From a checkpoint of a small transformer trained on Wikipedia.
Size: 17 layers, width 192, vocabulary 8192, 6.6M parameters.
Architecture: RMSNorm before each block, rotary positions, biases on query, key and value, tied embeddings.
Training: a variant of SOAP for these matrices, 190M tokens, 2903 steps.
Each number is 500 + 50 x the weight over its row's rms, rounded and kept within 0 to 999. Layers, rows and columns count from 0. Numbers have three digits each. The size before them is the row's rms in percent of the matrix's.

# layer 4 attention query, 128x192, rms 0.131, rows 0-22,64-86, columns 96-191
118:459450543397533411552465510550556489507469484425491502430588498566494568469560520460432586535489547491458448544441499566530573546348491519621477515521507617428569493485400477579431519452443522461476496473575461530421521492456509544528527505490598523520481438493512501472554412526458413530
102:493439451459502444497490464494566523506497464509547413570489587473474583487528578499496543631511516506516493478548420444452473568489474445474527533447528505428396534559455483517582564567451443485543492533453486513438581476469524484466423456504462464488476477533519537450535569503549561529
085:560478433513576534477573584533556526539497430417526437554485510489478545523503466518465468525469408453520507492510439409440555476463458508509444512556502573477388492488468573536432453593431633515513502545540401471553451506433464570466565551545463510527437523450480593491535444536538528592
091:492485491550473539454513423533565509475463535553456597534521501527513551487512566486563480468458497547477534555561503525495422469482460387507564470463494367480506486589592495471586509476511426546491482525618483487526432583527583392502419486478455587594521541470549458476483506481551575437
094:417449501526527391583450455535541559470444484486516507489520493613452510454539432525478516474474576497436424471511479489510459551414514517553427470558511573433534541415546512594450540425427409491485563424549530538518528470516478420512514529509469478505442442532560503491586442448453441372
092:463445544506483526518534425391491500533485599382508534532499404506531430383452513556501516452576460545549506564506459471551496575469562534507528457533528565590579574519449419487571451524423509528503488458374492455483510664528459464529503599546493473572549515482541510461570449574492591479
100:436516592508608539404548495479498390546533442485427557481508491489521476500486561541471493580631560461448516439536505467390505473464493529570547557539476437581611510391465450463467489484527512505395509504399470497504485417420480481505529483428491494607481583451547476520487535519476503523
094:452434480462477550492521544568500439508539513569483513419432470456615518608491482486515599550499460599485577508445543586383542482540444418520435467447492522559597459561527530488498488516488504597476461451542526515505427545413448538481458529389551518466464532518522467588470516455496457405
106:545494412470542522521488540461542463558482523465451492509455525437454515610433498511562463476503489545521370469540541433429494377476421516479509533502531379534519443553529489450602600509428540517406439459554456544503476394393599442527510458456519500550538532505611527442430547452513429484
104:513515581533482548463474641497502430488494431529541534523422494530479496466438454624499464480427442460587521498528547443556484508454537507501434487459438554497558420444429561445427464489515521502470488471438488564573543459438527502465594467560509444497520411472548542432477472539501521533
097:522526406571541458500455484550466498512476401518453503445596549516580539403469477397425556505549504553530505434501543540532537675411593501566453544495488490487506498601578515479493460501562480451383533606582553539466491468480504455476546614497595460410460495447511503572524369501520517415
104:467484422437462529488543429489380468426517417528488532412502441425557524544494538505393452544543461575484585518461424616487516500387542542563431498521509512443463508531559536546446460473449566616500556485487610554492528405458440533484540517473484542493461490443587501524474418517456475525
107:455477521460505430457524491456413517538384510489502496511524486553386558492550447474526485470501477442605570597522428468452449579568475444507541504502500428499462517481564546446515475484505462457550485583465387476531491483601507601552416469480497556401482506482492572525414454518507461420
111:587500458527504451455477508438495528586427585486483545506576537491399481431445421438542549466508487528504512474437464454476454520524464532517530440490480570410441527461529514556482504546619395474549540589448467498525397511586542504424429359526509551508549551524497521589488481502492515521
111:494526537496460500543539504637518491447495515548468495482523630464564491542483416527620507442504561559531498458412523468519563487658481531388429496505534462470504519502514494523487553534516477491514503488574564401533545474567449465491525471507489522520502524563524598470505559474496481440
108:545512453439475531458497525434433524462478424558502530475516531481475528511470454473486484548428557450604493493514408488492463514512476395599468475518505579511551570453483518605518548550609537509557494473545486470628465526489529526517555473568518445577464417437434520433521504451493398441
105:413455442567527395542417438520435406574522470507556523503499544484453577506443502411439585503531549551516543489417441530530499568534567489480454468547516411498607513541453613536490486495426352558421430492585499465498494519531470560537478503439532558538526565416520569542454467549528482521
104:412552489536399416455586534469450532497571538377517439514561530449352469492536462481494562481478498497523513491479551528540532518514515499492529550560560563588575513495468449513496468626506506527496429485476387453485526486474509456519491487565506492540424481565488385451432522516448506514
113:625485530462483421548515515448516558486591491510486496469452595590487523543485545578496463496582441522631575543512517479448472531484569403446324471521519470482538429485511467463467433489536507514502498489476432497555493596536516560468528467559518522460521436600543505422471515581603496538
107:550528448521485495535368500502495482433584458559483544524416513490526436499582427524451544427452531489519549452623434499525497523518446492436537406450497442542515516497456472590480368448477536462512506418493413569564519423506514530530514492530548464396504449561516520518478467473588456477
136:477615497455415442492488603616490527510495515487429441561442454491447471431412523599428480536498447523449481498584484489512405448412602527519504549536478560504511638508498435593497514543580551460608484532463479451456547487452602479490547474458491514536515497528467533451504491467477458461
108:522525493516562489517539482574527484470414532409449583498522534476545531567469465505544409446550546495446399411544440466570460629487439517574519487473471493494448491578480456534535478439512550454474478521559481509505410527562424514566443563418542510544543456512490454459512490567547463468
112:443509614636531457440471401466513470475438449498584507543593526546516416511456551508415567459568449601447415417501433537499541589564527548501442538503452473539460506484443486467496516512481500430471521527509498417599565507585442515448437521499453488544381582466468415518529507523480466544
088:500575495406584465544450593534446469486495498541491564457564477462479494412438518386519528492524479392485473513530438524483615498430490514443461432438426533522577523501455479487512465484467528476549478554577490450414537466506434415512546532455509477534484486536561483507437415546588589400
104:517531496382472545459559469531512557487457454522468519507516537483509467449579446394451549497433533442488574511494414541466604422437558483478385532491515500430544437478583487438522479540530483459636572602447428596489454446589495544472509494542478508532514580427539446511458484610535578432
087:506576456440511427542547492426449439515450525466454423482524449459373537604521446553452528551558437518525598482543527460479488458512466594590413550433587581521496469433485486450534496463432467497464568545549552433521478531556452492557492467585499517546489427607425487531478459501481432488
095:451441568475547552555481508577505471442551540523436511414507573530515568547494564512548507508539497504507511474421557504502441537461479457392496523534411405522502527453522582472519578531517533501531539456499493470508541556506496535528480478558538452551505586464558440535553518418518470502
089:495493498468567485408483442467473455586508476504411515491602491408492462488420483567390594517557448355518498463523543525538546512423561490498479433410446486497547618522463497507516560422484531472504521440467443567392563483474527558489521440524534451537547493502403674551435541541409539431
099:467584461462546517525523511428498493577526551381446491520556517517549521483508453456525469455547454486485553462542614488429482455521569560496535501572511605586452444554521470439495366468533458514467437534466549424480573563544469510389392450586496470506620466524438447557422585570476514444
102:452487514451568461461539551579489488469554571452494515491442510403542518420471578565481430474454431577497421485516398530445527517516591529543550621557463477547528509476449525468450568474446510632535461507481494475476496485450445438484509459492532506505428520491616521470493439472572477553
094:494473545443458556448415453563496544576486583468519513495459451472459508501468474528553538529451458443468574536454449484496446486553468552463540510389513552603487514539449555544496579491497467623586408502501435542502456522416604476492569503450543518583513528529620485434523515557511482466
095:614547461520476457436582416571542465464492488561513490496446481490389497477528512383486497492573421494503499409512513509549468511524373418511500541490530538416610496453467429464483495418493547509408579465559529451476511483435446460479497515540494571528498471486399542478476514385496577492
091:533489539510503573504556493470501437442499532513503486599445556436556507526507510444480438488454527426597424503558456531591564585461541495552545412585538485590436468469561559488530475523452474508478495578550525406501457436431533530434642526524477543519500525464575518537435541514570473418
088:517480512563524511512591517445510503520509472497541470559497480435531540416432555391517571472553436470458441530475567581404456507494393470536457423532498458410513549539492477523544415450497472500439593452509500480513588553500451462469517477440533526501526425522484523563575485522504523503
086:530437501490431574424506519358552425421522495539507590486524478530472503466509496469496507571572469485659499424506562493515454494504554422544513496479482417538577500500487510488456566552481547566450525458481485489461594559516517477483546441468493470527520472506429473505519471583507480443
097:486385480471494526515496510533446473510465431498525485492477427603512507469481384465511639465557427508555471399553559546464379427490491597496504583508516432578482516527422508407500457479444457539516501540482533421491472459556445504513535464497418542449459479527572514449529460511433537513
090:493462593488562486563517443508458490460487529463542508534489548534415408453508500442481535481611406507576586479527547487536456522489594428547545460472494529511529429497428493565536472525451454533425505430505527547565599514435546531574473500510420540451515586461437395484628479569513497564
095:540560535450554501465575454567485435489466530419490497515508477574455456546545466525583646476502460467493527491550491464411578473488428531383476550519475525508503508499504531524597537459496481487453545516490567488451508523564471486538562414481517480468499485541456509522532506468582516440
097:567501471497479445481505462545450548523478469521528512574511469443474558508549537470499482495445476441361522455493596495467562493488503485517439453551427570532516521514473494493485462442488514475458501548490436566531463540444477497507521399516438510508507584426507518531565545439494519533
082:554544396569467421552549514475465480523434483584461514484504404487451568514490464445460586484527474536547423555547514514467548471542410550512513455483474532571512455468488560540495402477475419414530567498481532533480400540501535508424527564478595455541487456503568571482575442506463392441
099:453503439512498536504476542602483534545436475418518563476423436447484520496470567580487498587413516431437411459500515484629406521492504494421458489359451494393490505615489524463501550557487510639505550535452548431497570528472475467520526487451496386612578529437549475522392508525459449476
086:515437536435435500451479554498490551470561514539412529513500507444589486552504492510536489413557450536496511509535589549530425498621480492499460499544518465502508392486507473479478611532582466545494502575555563467469490467543517638593486437637506398511564443474406480459493458490517401538
094:483498515559486513484436514419527606520534536533419463548451479569572524438536498537442500515553481414524520511519362506520518515474545511445515487460490533443570548481543423560525515580520483457453565509515528410361426499596585520586451477564548393509495559552458595556506521543573510520
090:550547521445515492497463504507501534542490609495480389439422489508494485520471538583489569485482444526496634442538507414579513530490503526477502484629518469565517530439410608533566512499514490488534489500544577545528577391513456479582400450503416456508533418505484473461491510437494520501
096:421534475533398403472544539474513495524406531423431483483550516470506467512438489600532526535561528465451440460484576515409512564458453609545445577490527465477486528548477535520437485557457511459416413509496533487479477487486550431476439424497505548527451469386568514520499467491507482480
086:491534563486445522573395544548540485507549648444519492589474496444527508467460472534399432472427487509520474430498543537389417517521485506485460532473530533529574488516485519532545553504437512499587515456488487443430514513446497520603396466437423576528464504475581401463445470494568453454
# layer 4 attention key, 64x192, rms 0.129, rows 0-21, columns 96-191
095:545522444460533542424500503475547507455521522432546491437450453493415453430520560521466519518479497470597541602509427488503576552504434521469511474504499552496543542536530563510459514575500505502498448498545462478486496461549685577550575500504555560557529439554522433509548580442478438514
107:536524462538521450519521527567510546476622464439472558452583506508520480526561481552536432437483499609546503455548526562528473478572518614504492548466576551556503550466500504445451533455582518451457466471500562387490470480565488414508483531508554505442577487554468506478530439469477415564
092:548503482544502543338453516528541497540477559482522518445522473503487503450470482523589489414533441544462508516525526551494491525510521511509537481472481451461499489624526541396457503566419529432427448497389472516496505476502592521493518540501583416575495426587509612536518526519580416434
088:476507559517491513422431463502412514530532522442506470520499435423475402376421505417576428478530517456498420445438470415446494509516447437502561525463478502400470526482478392546475575488377541431527544522533450457485479498472415514501426501466478484500462390509522553470527547513517466584
091:599450419497439412428503512536430540455589529555493517456459457473567451472523613515557507551545523442519476578609551500491610515545480569466407525493564528472444502467535523593465441507528639489570442466484637487490512541537474432502503423515502521422525515583479461457374486630535504452
099:405542531610470520492526488456476471505539534587501427482426539494496545563497482562468432409452554564462519519496475508490438506472506447449532522471469512515522458557476435606502546427480400463544498425578435534479400444427532487510524528522524513538502395493542410479476477600486468617
098:418477518483476469553473496501612434576414496537460467537555436574487567539663501517492540429467493511507499564460597502533468502499468488417495464598460502545411514514480480454464433516503479491460482478558474525552592561511557434478503553537517539477599554542481569483537485542565539599
091:534504545471432583487493529463514519397487451424549504445443502508503533529445500393485404497518587415474436568398485507496568503498463457465543379518545506436473432485510463455606539567464525437522517647493541462488508533595496464490532399463545496533469446455545472451539578453557440499
103:506455465499534554508527491523532492444529527568469491486525410492525424490486534546606447557521458536542477416390537519581447469579514509591556503516447587477404579544541498443429452532548492556566487628422531474493570539525453502456484499515559544464403423495503503514512515524563492494
096:519462518367520447597521553591461491464488522495523460479541569502495521517536426509505463497474508494621558429453562465451452512519508515523491523540501513539436524496548487447527549653551522555568457515408574543561431590525533552465509532411504531490439535547563469550661475542446458453
103:536585467505453441477469450480520496458503409479463525539343385484548496519547529577509509503456555478403474549527492527519559476521544520426533459486559568443535507500386452520481478524545519464522364454477451529582440548455495489569567377509487480497586474506481371498418516482469488464
111:458551538580578523419514543480537419445491521545519479476451464515485546461552583456557527570572542478477469498525456561522533479486514486399463568462569529501445472511435552532508513528461533457448644462514502509441529466493519415450477519522513461397551435436518506430404568412517512533
091:586632438402439493498505472518508555476587522472491523530541459494474511485482441535518518434522363487570495518540462456544496527495539494528450521562345514553467408489570557527575442482523528510499506585545366436458590528491518504477533505588476461427500611540535460475511494507446482446
102:552501530508498544589546490460394448491445514488429428497392528496462476517470452470545555450538508413484489483544560475476533532442546488490465501538476452588544490489486523509476427496402572530496422459545418431526541447394451548498458555457526444524483527578511484539550393423614524489
101:483459502562483516468437492536458523511586504390395515499477347571455474498553520435451432451464423512470513567535494508570445492558546480555442530454566510518526538489574502506485571531487433586512536651426502502541409567475368564480447454453569468464536418519515458451512467527647467459
106:425564468518496462567392527498541514425541498571417549583456605491503460386418482527481505529462474513449593471574511440473528560579515496504512444493492449472516518474540525473485545570539390573493541420484413512570541481390492528544428594518484434434488545469503547468423432471479524486
102:478448550483493507482494433528437497557548495546494478507394501497551515514576531542568535411466569520535473482535499405481409574490520534577551563491453515438507549479430459546502481489443485445452524568516433464500511478378547587498599539479449467537414476535502530524352407461601589562
105:469544461412499542461475444515486535551530534468533508541450405567530446381547416390515526522544514486439563517515497486461498508545531576476522457452489454441540521455571465373593378474460431399576564487489527430595532524409511589452481529437484481529477594418513512534419456570526495559
116:512563473515549427480412640411527478499493469503579542497499400492539461471471564521480574566445540475569503478460496600496491471492509487403507446472444599537492455521485501381411494489566502531461469510482542554430479543517600473493577495464551539432480521481558573497477466489490451468
107:531491592494404458558463557531531448515430503531488403504510495508489467527496382516568547514473599495475511540568444425580376478454490537503558584487514424476554482480455467475521491457521530501467581602481545435532537543410428521467424498506419508438478570564479562439512558576444514543
097:464565505509471452517565537478566532452539411489526514433495419550514478492541485487461541450607475494562529473575614565542473556490531428405535603472486530480475409567501539461485462431522576395511507439419592568564506579534493488509460470565465511508541462515394543501430421564547530503
106:503594456570524488457440500489550492516452547568564489566481570462476435569448517467451583545473432530428489532500496453468632561451643433469465577504530444530528575589574392568494412484434484446435438488564488517570528551419507574426521470500461521566566480447524524553508518463510541595